python train.py --n_layer=8 --norm_eps=1e-05 --positions="rope" --rope_base=10000.0 --qk_norm=false --parallel_block=false --lr=0.00137 --warmup_steps=462 --schedule="wsd" --decay_fraction=0.731 --final_lr_fraction=0.05 --steps=5738
Each number is 500 + 25 x the weight over the matrix's rms, rounded and kept within 0 to 999. Layers, rows and columns count from 0. Numbers have three digits each.

# layer 4 attention output, 192x288, rms 0.0879, rows 0-131, columns 48-95
492462468490483510510504500501492486483506504440468493496530510534502489493502495524507509479486536483489498498493510523507503512485488494525479
489558427489490558498456445470544530508477532490525489485444529489509477471473494441470517497545495502486509532529507511443433476477495475497512
488480524512538495511515508497497521488492484472521513497481517479470497483509456485498502523492476490537512491494533496495501501508503482497511
497541469551464564490554486561589521430514482522516487492491460506460479523482501498483494526486440501471494476535452501455531542535514524452492
498529526513523481489538518487486508504477491511493509497502467487504504529483480477506505520504507476518465482488511491536547512490505496480474
439547495516529490428516481483515515468486502440466533463520544518487538473515503542508452488479503521479542531478470486529505449468526491501495
480546488511515529458524474478556490453484521490503501478512510498485460479466494494511519512472494458503471450518494540486457518486530507511478
508519491499500449461490460516539495466539460452534490477510501501491507503515487523481496498468477474499511496492472528490479522512492500481511
558513473529469508513533506489502524463500504513489545493521506541486483483500486510512523498472500510520516493535494522499476501498512483533496
435527476474505524501521487500497527552448478478522523496498481505489505484486501477499505499524460507518493516502518478497485473498513468507514
500505528484490530511484513506474484538512485521502511493512526488493501476513513500509516499505480517486495503487499510520509487485521503518506
473464552497458514490574508493431434538488492567487476522489503530518511484503517497480467481496504538482525546554495520453469479540484529466500
543493551540520529463493465498506471517475475530479519529489507532509539494518557511501490471461493510510529515544514533479473478512498477528510
456447492494499537540473523487486501490481496485513491489499509515498511470494539510515515481504498515481511502490518512509481510484491498521482
508520459452489468450477498507484482467459519518538505508533482482468507523507480537453508544467521497498480474473475505495558508494508511497464
496447494560477467484527477440475485445515485525474503482480508522508511469515552498494473477526502521467549533508504525506472478500490516515507
516500463493490487502479516539509480491501517505480485517471522516490520458488529502497478501455509485482515494521470560488469513509533517478486
489502539495480525489510494520472467513488540492495490488512483508512496501505475487492487526515489525534522502539499478476512517461524478507477
522493459478494492522476524462507477496505527542484462490484510480497501485511521520491505495462495480466512536490514528515508532495506497478494
502520527528532479496556496537427468500462501524475478466501522494520470511505479505519505476486522520481527493496487493504488500474498503506523
502461495546498516516499533499503486508530488530478473529470485491540487467501488474503485497510526498496518524489513527482503523458495482495460
528483519523489512492545536515462481483516496524486486508545466494491508519465483529487491494497474528509487513520492525515524498537520539501504
521501506442527486505513519514486470527505495516504514526492499495526495492506485474489521491537539495494505517499528478496521509467458482531476
466526495519522511496520520483532494507507511501519542486468530499481517476501510490481497503500520514482494494504505528508484479517487509493511
495551498501575509487466482543506506505445497478495503511498514507520504474501517498521514493494530512458522521510507492501496494484471477502519
446508510515541478521497466482500521532542477544463502486531522476478473513505483496519479493450477491507510488474501524509512501502511497514526
523486525442524519471525503516481506500497478462483497507533492480514510514496471528487498503514537508524495491477505508545516497494496489528455
550513535490507529465463533484482516465460555515515458527473518463469515500545526490490507499456529484524481532517507537475531512494461492504477
482509466486492508529492477528499511563537479504551448504493501482524503536530511473502493487538479524490491534472529506458499495535479507479567
521560518482532505461486428499515540507502493486489497526512499496507488517518492487507511522474508505495492504528501483509496496518498508511489
548445522503502556464496518477444528476411527488487533518533506529519533461501529546520494473522527578483499543518540508516481431509485522508519
560514502516451500488522517516486495504500475520467532423506522517458536464464537543530482475458515504461537472523436554517488490526479538462521
511529512471497509509540528539503514536522515534477511482482513502497518518485475514499494472457516492512522509454508531481487533472500503503519
536519439517471527530516518523571546489536462511489522484525505531467500485486503517505482508509500503505528473510470494506492480499545514503509
489524490523480539538502502469528501488489519488511500473495476488489493496488497492503526505489487475504476501501516487505496516488488450515481
536517475470516485591505489535493491526520510464456501526496509479489438503511492510483513481475480498468513470468524500504453515490486500512466
490496518528485491506479492489503500542526505518537495467516520506480485501490479502495492496490492502459532502477507510523507492483492480496505
525489488470471534471462507506489491507536497520528520505495505548514493481487483485463499487509489517518487488511511513495492508528488530492517
516518554441465516560544519476488466474536515539536564472521485485550469538460460504491532470507512515537456463496514486516530489516457492512521
459509523479525494496523505528469466506473511496499501515493550509530503479508521508522486495473492518477539522427521470521529482500472482507498
518502495451412465470456490517537522501511520475507505529521511490511491502546516491521490494535523522500480531497523502538523472496484513517526
472508488505531537497393459480483633530483426522565526524565525551482503498531464480503583497513530456531524521497548487543437408608507523446537
492436504492488454503524485509450471538496501525488516478508502501503527478484484518494493487472528533504542498501465537501502513469558475486488
467554497509517496439516500488530487473506446506554482457469471521487517512476485448506499468524441502512513477501452516478498500507535506476475
477534529569530482485542460469551499458502474530493488470491529527495511491516513479498492449454518484482536516531489529486490509498453495472520
494495541472531531490513520504460503525490476483516507525518475492508517518500505526525517510520489501497480476499510480512507495525479516490482
466503485495477454503493544540505504489532500469523520505514526488508497495490503473513503483512480503492512473480478513466468494512507492508494
470546464500490498481516499499571484440508503518512482463490465511517500509502547478519505513531486509513505509542485498492491509505500515509504
483522499461506509490479476520528546481479510489488482470501504479475501505494500530523504510432496463472521451462457525514488521535499534426500
501487500470525495533500514490500481513554519479469487519507496479477470490481518525483502528510478504495469487492485485479497508511511518514482
496483549477467489518495504465442500488486520505557517493476547499477511470505481487514498472500509509498480513494515514476478456508488492495539
507491490526514529517481509518482496532522497488468513535509492516494486504509470506515522535520508486493499501492513506497495521495516495504473
482503560519488462503485474466487506453516523523515482506522489523478453521489488508521489521487460479531505463525459504490474528487524466503493
577490538544512500515555543479434496462516529510503496496521483500493472510499506478503510529518497514487505473505483498473505516479491499493480
506451491464482484500451468535480465513498534518501509497522505510506494512501500522474496515528504490506488536485491448516505493478536504498496
489537504521516499489528536506540516528542475474485509515499477507507504477543532485476476537526503499515523517494533505506532507485535482497479
497509546489522491490467524507471482554452481546493521505517460531463525472497491501496487541474472469524470475513488517508527520531551518492458
490495502491483539463484495500519543519529486491508528483525475522486518485502538539528498500463477494521487456536475472509481501501518484491519
433533493498472490479509481481559522461515496462490499510482497478458471506489490518472511527475485482515468482500475497485492533501499546497484
516416573505504486490482516488380466490499503468531484514507535488499498476487505508501496496494481509523506525490523525508510493514483465514504
513508497505440501497510532488501477516542488529480472508509489465465472503480480520495488517446503457490481507510517547511502526548526518509505
476501501578531492477501490424535505465505505487562468470479478481503530491485460449464515487516509487510523515481516526488515509484475455469515
471483502499499495445464488503508489521488458487509526535505484507505488489451461521474510532525449490518476498488507504515474494518541522467471
522505490500468478441463496550509512522524504505497520506472465525517546488492544479483506510530489519495491498535502508487542511498517515484476
536506520484498507514480517499476510529527507512526467515508492492498539539524485499482499466550515521493494539463505438490532471506475494543512
508511500522537464476517462465494505474487479427511498471488480474482515520493496487481519498520493490495486500512474494505481517503510508506520
503499484537514483452512491477505517475476518468539534478497455534504506502479474490503525533512483494519484460528494522523494506498502476503488
501502473494468503461502492521470491524540486510505522473495472497460527503444480530501509502486510481505457478546455501480523495519505493523499
533493491468514477480498475493518481488503511512512479482490516474505528527539509490508518497519533526491491538478482479491518481503467519504526
508490501467525516513488458498513522469492514514515484517510479470500491508495490493522517519497477486494437511495546480521508537487492498514499
520491484504503510466505514526487490501466479495487520476498523506474484499501505509513486512486499499480527479471478505487485507493520504465489
477498516494503475492502536483493531521534508477526501534518520496500520491514484504512508478490515507488480525496502475508539472520503508493510
501512490456487487496495470508530518512569494476470477524521492467460468487515515512496495503468484434498473452497490504534499544532516508510459
551522508547565481491464436519499491523479471464461447556475495468513490506548533487502468511547524521463515549531496467480478481496489531509492
509514490486480455513497459490548489426530488490492507500497496497484482538473479494494502499480508481496496458500469479495501533458536491498499
477518530543515474462459452482507520496473500544511491462511521508507494486508477483496506500493519504493553481480479555544495490483496498448495
502518464490494497471496498492496541484507479462472505466475534522489487472479498480488473502489483503469521487532452494486486489493514462500498
456465533477505490507518514474467536490428525506487503533505509531486460481488449480505540495480486462527484474548508548490449522511545473507480
487497517515469462489468509520507502527541507517517509511507463494469521543458445506489498496451494457523480484508468507485497508509515501494476
481535473514544509485479474468516494529494486465500483496481500502479492453494487505470506509476515506514544498500470544520475498490525495484450
530509473527506527514470496497516487522534491508487523486530524522525550462511538510514492471502522500478544568514507495514487474499508469538512
494493514482559475481521510512455497470534477492497490499497477477502487529493453490476509497529457513526495511466529513494513488524511525483519
472417491508483531491501509503460484468498507476458511479486531512476520432512525500535481458447524469476509497527486560471456508500480503505508
465473566497538499512502525558433498532480477521498529501515462525493514499490516487504522497508479494520483493513524512527493505548518507486463
524491510510512483460492543523493507460518454537536451507484512432512486516500488471460474482541537495493498511449504521503491494496494501476517
512497501531513474519514482500496527439528490506516482486515493491527502496512504523487461465519528551500525536509485488510494490472506494499510
524485481535507506502502498484497506530447486525493520510504516479491522493518505514501466478500510526473514550502536505514496461490457489539530
539482467510507509512512480511476501489492538507532457497511509484498468503509474457493514494520511507508495486508487471487486509499485498490506
523519494511505490495523517473526511501492527491470501468522506509474498479466499538531471501452503478505526480503479546534453477500532499517495
455512574521500483517481531529486483496498458497497490545494504462539488520533490502464520541533497511525485542437536462537572497487522485492457
496531492506515486524522528511521502504484517474487493498508507479482489518495457482507473488477495490530480476511507518481507518485514476523490
507473479537493477490523536521489475517491493497494509502460530516529441466486431476504497491487506470485556489475507536482441518486471468475466
523521491509508515523502460492500495503511488529485500523492530502498510504530548482507458498508509525482526520516520475476499480529465538520535
493558493524562554509494456468557510497530509484524513474489469533474516512492508487479496492470485493523509478529483484479524520505508484530513
504469532538455502501488549504472531515485495521480509487503496501493485538515486548514478508454505490492510478471488438521540493514490482494526
494484477489492468493490494499552487460565506459492478541491521474500486488555490485492515517499533484492518527491508468481498502495460507495483
510525514492541523486476477494498506527496488515498468503462522472530483491517478435484486497532511515490525520480504469478480493461470493489489
482471542494539481480506478503504490421521485542504507525519459523495513508519531497483519504489482477505503494528475476514523509528518514459475
483506479526471503509487540511538531483510457526506477522481487461497511497497480486495522520507526478484494533508482509489532527527507507478497
529494514511513512499497485497439507526505527510493488507508511500494504502557510491501510494506493532496498531490516516512523486507500516501493
480511507445452507480504526515522499446518483487494494473513465525487514523480520499481507475523493498515449494534501489517516499521489568507522
528550468525526488467542527496532520500475515496482478512475511485507501496537496471503507507469523509467535527466482500492522495503469500464484
533480519488460519511502505477503497498554528509483490516467504491510483516497513471501481521532506494496511505521512496445467517462530485511495
492507471460549517538494468503469552482539506494501512532522495529459546525503559524493491486517510523499428516511531502517532495531498543552512
530519505464505477480494508518500529502507472502519516509505481514500488521543518494519529517529486523504480486497511459485518501526465541488498
492464497505433501494484527466525479475513527560503484482480520475491483481467461464523500472468478436522510491533526549491429536492492489495501
531486569465477529510490483436449523481491507500531506539486495476522506509502492482504503500519505503506483506522524502468475490498466505514489
467530520533516501473488501482524506491496473481474534512519467503488505490448501518494456493474487471533489495545518529535477515475540485535487
555500489487507469498481528514522466521507477517543503482491493498504511500486467476523513499525510496503487506532484511474482511504502525492532
459522509481533497477476482518462491524524496513518526484498483529486525517482492481490521517513495503503492490489463501483538502509521511459502
487537483562488529503507475489464513485483481495514523485503539518506523498493519488493499473497496539507531524495484496463477454523494485487563
525445494468481530474466493526471509471487526485452492491509490525485528465505554518508500508494498501479549512534465522448468493515520508479481
504540486453444536480565512522478499525517517539468487505500487497534491496492510468509508491523513499496499482528504500479497524461474489519480
494503559469562504422489449454434489492479491491467493548529478496484486527515455505506531530447492463544473470518501500530517526521529494491423
496471523456486486480473550483465481425512522516516479528511475452508481531505486497471521497503534513496465526503521525479509498498436542518508
484465518470485522543531542430458482485497524532501528498502494493472494483470495535537514474479499464518481490520501531512447483530486486527502
528512490488533493426523480516520496464496490529518499493489466486499509540504496486496497504492480493506492503515470467465513526500480514501500
532444499537517522490503498484466480537538491492500493485501480512499537507519573523504463476515471538497510513483456473514514481554513534486518
470481467515508519532502479499513504518512483424445509529521515511496476475519516526526470496463518484479539510502515519515478471494505493527502
585506510481495524472501464515481495514468508510506459525503503477472504537535500494508485496502497509472514506466506497493528504536497530476529
545480471475485528526504494482459498514519477484535503521471504487507505495517486490453515482509506510490489505553496543481486497495474508489480
525493465500490546504466499494475542485499491471472490516498505545515519474543538523524490501473512502489505483519479504523494488509515516519493
502568490479488474542474441509519517490527497488470504479528501510510496500507531505491493499528500543475524507490523480517515476489470505488500
455517457502455537461482506474521491557482535524487480532507520507513471476527516503489494513471469485507514495547474479512487513472535491514467
476475471494552487524537501420467495515475525523479501558516484505505479486527498494511500519484490493512485519513542506523525485522537495529468
439493478463524519485486473453491484485523529473513508478508484527480520512502464479477511498515495482509503498475499497541511476492506468517502
526525476499513500544505511465495528471520527549465533561534471523486527512499479525478509520484530512509485510531517500518517488506516530506477
509486461482504490572510511493481494492472531537512484498514524489505494501480519510537493516475508473508488496530541549513478531487503482531508
494456508517608505514475528526470497520490508480496512475492523499496479485499505506493471477501510505496524529472500525521468489485532485512486
465488493505493513479482498490554488498498508430535490536491496448503491500493517505483483497560517490504456548517537486467488520452519467544490
472512474506490483514498495482543530502519459458469484507481488497510489487508475482494463529518518463512516488509513509485487545499516500493484
510510449526499512490549514479522492473525519506511493499474545465494511468517515485514469496478525483471511522502526504501464498491472489506531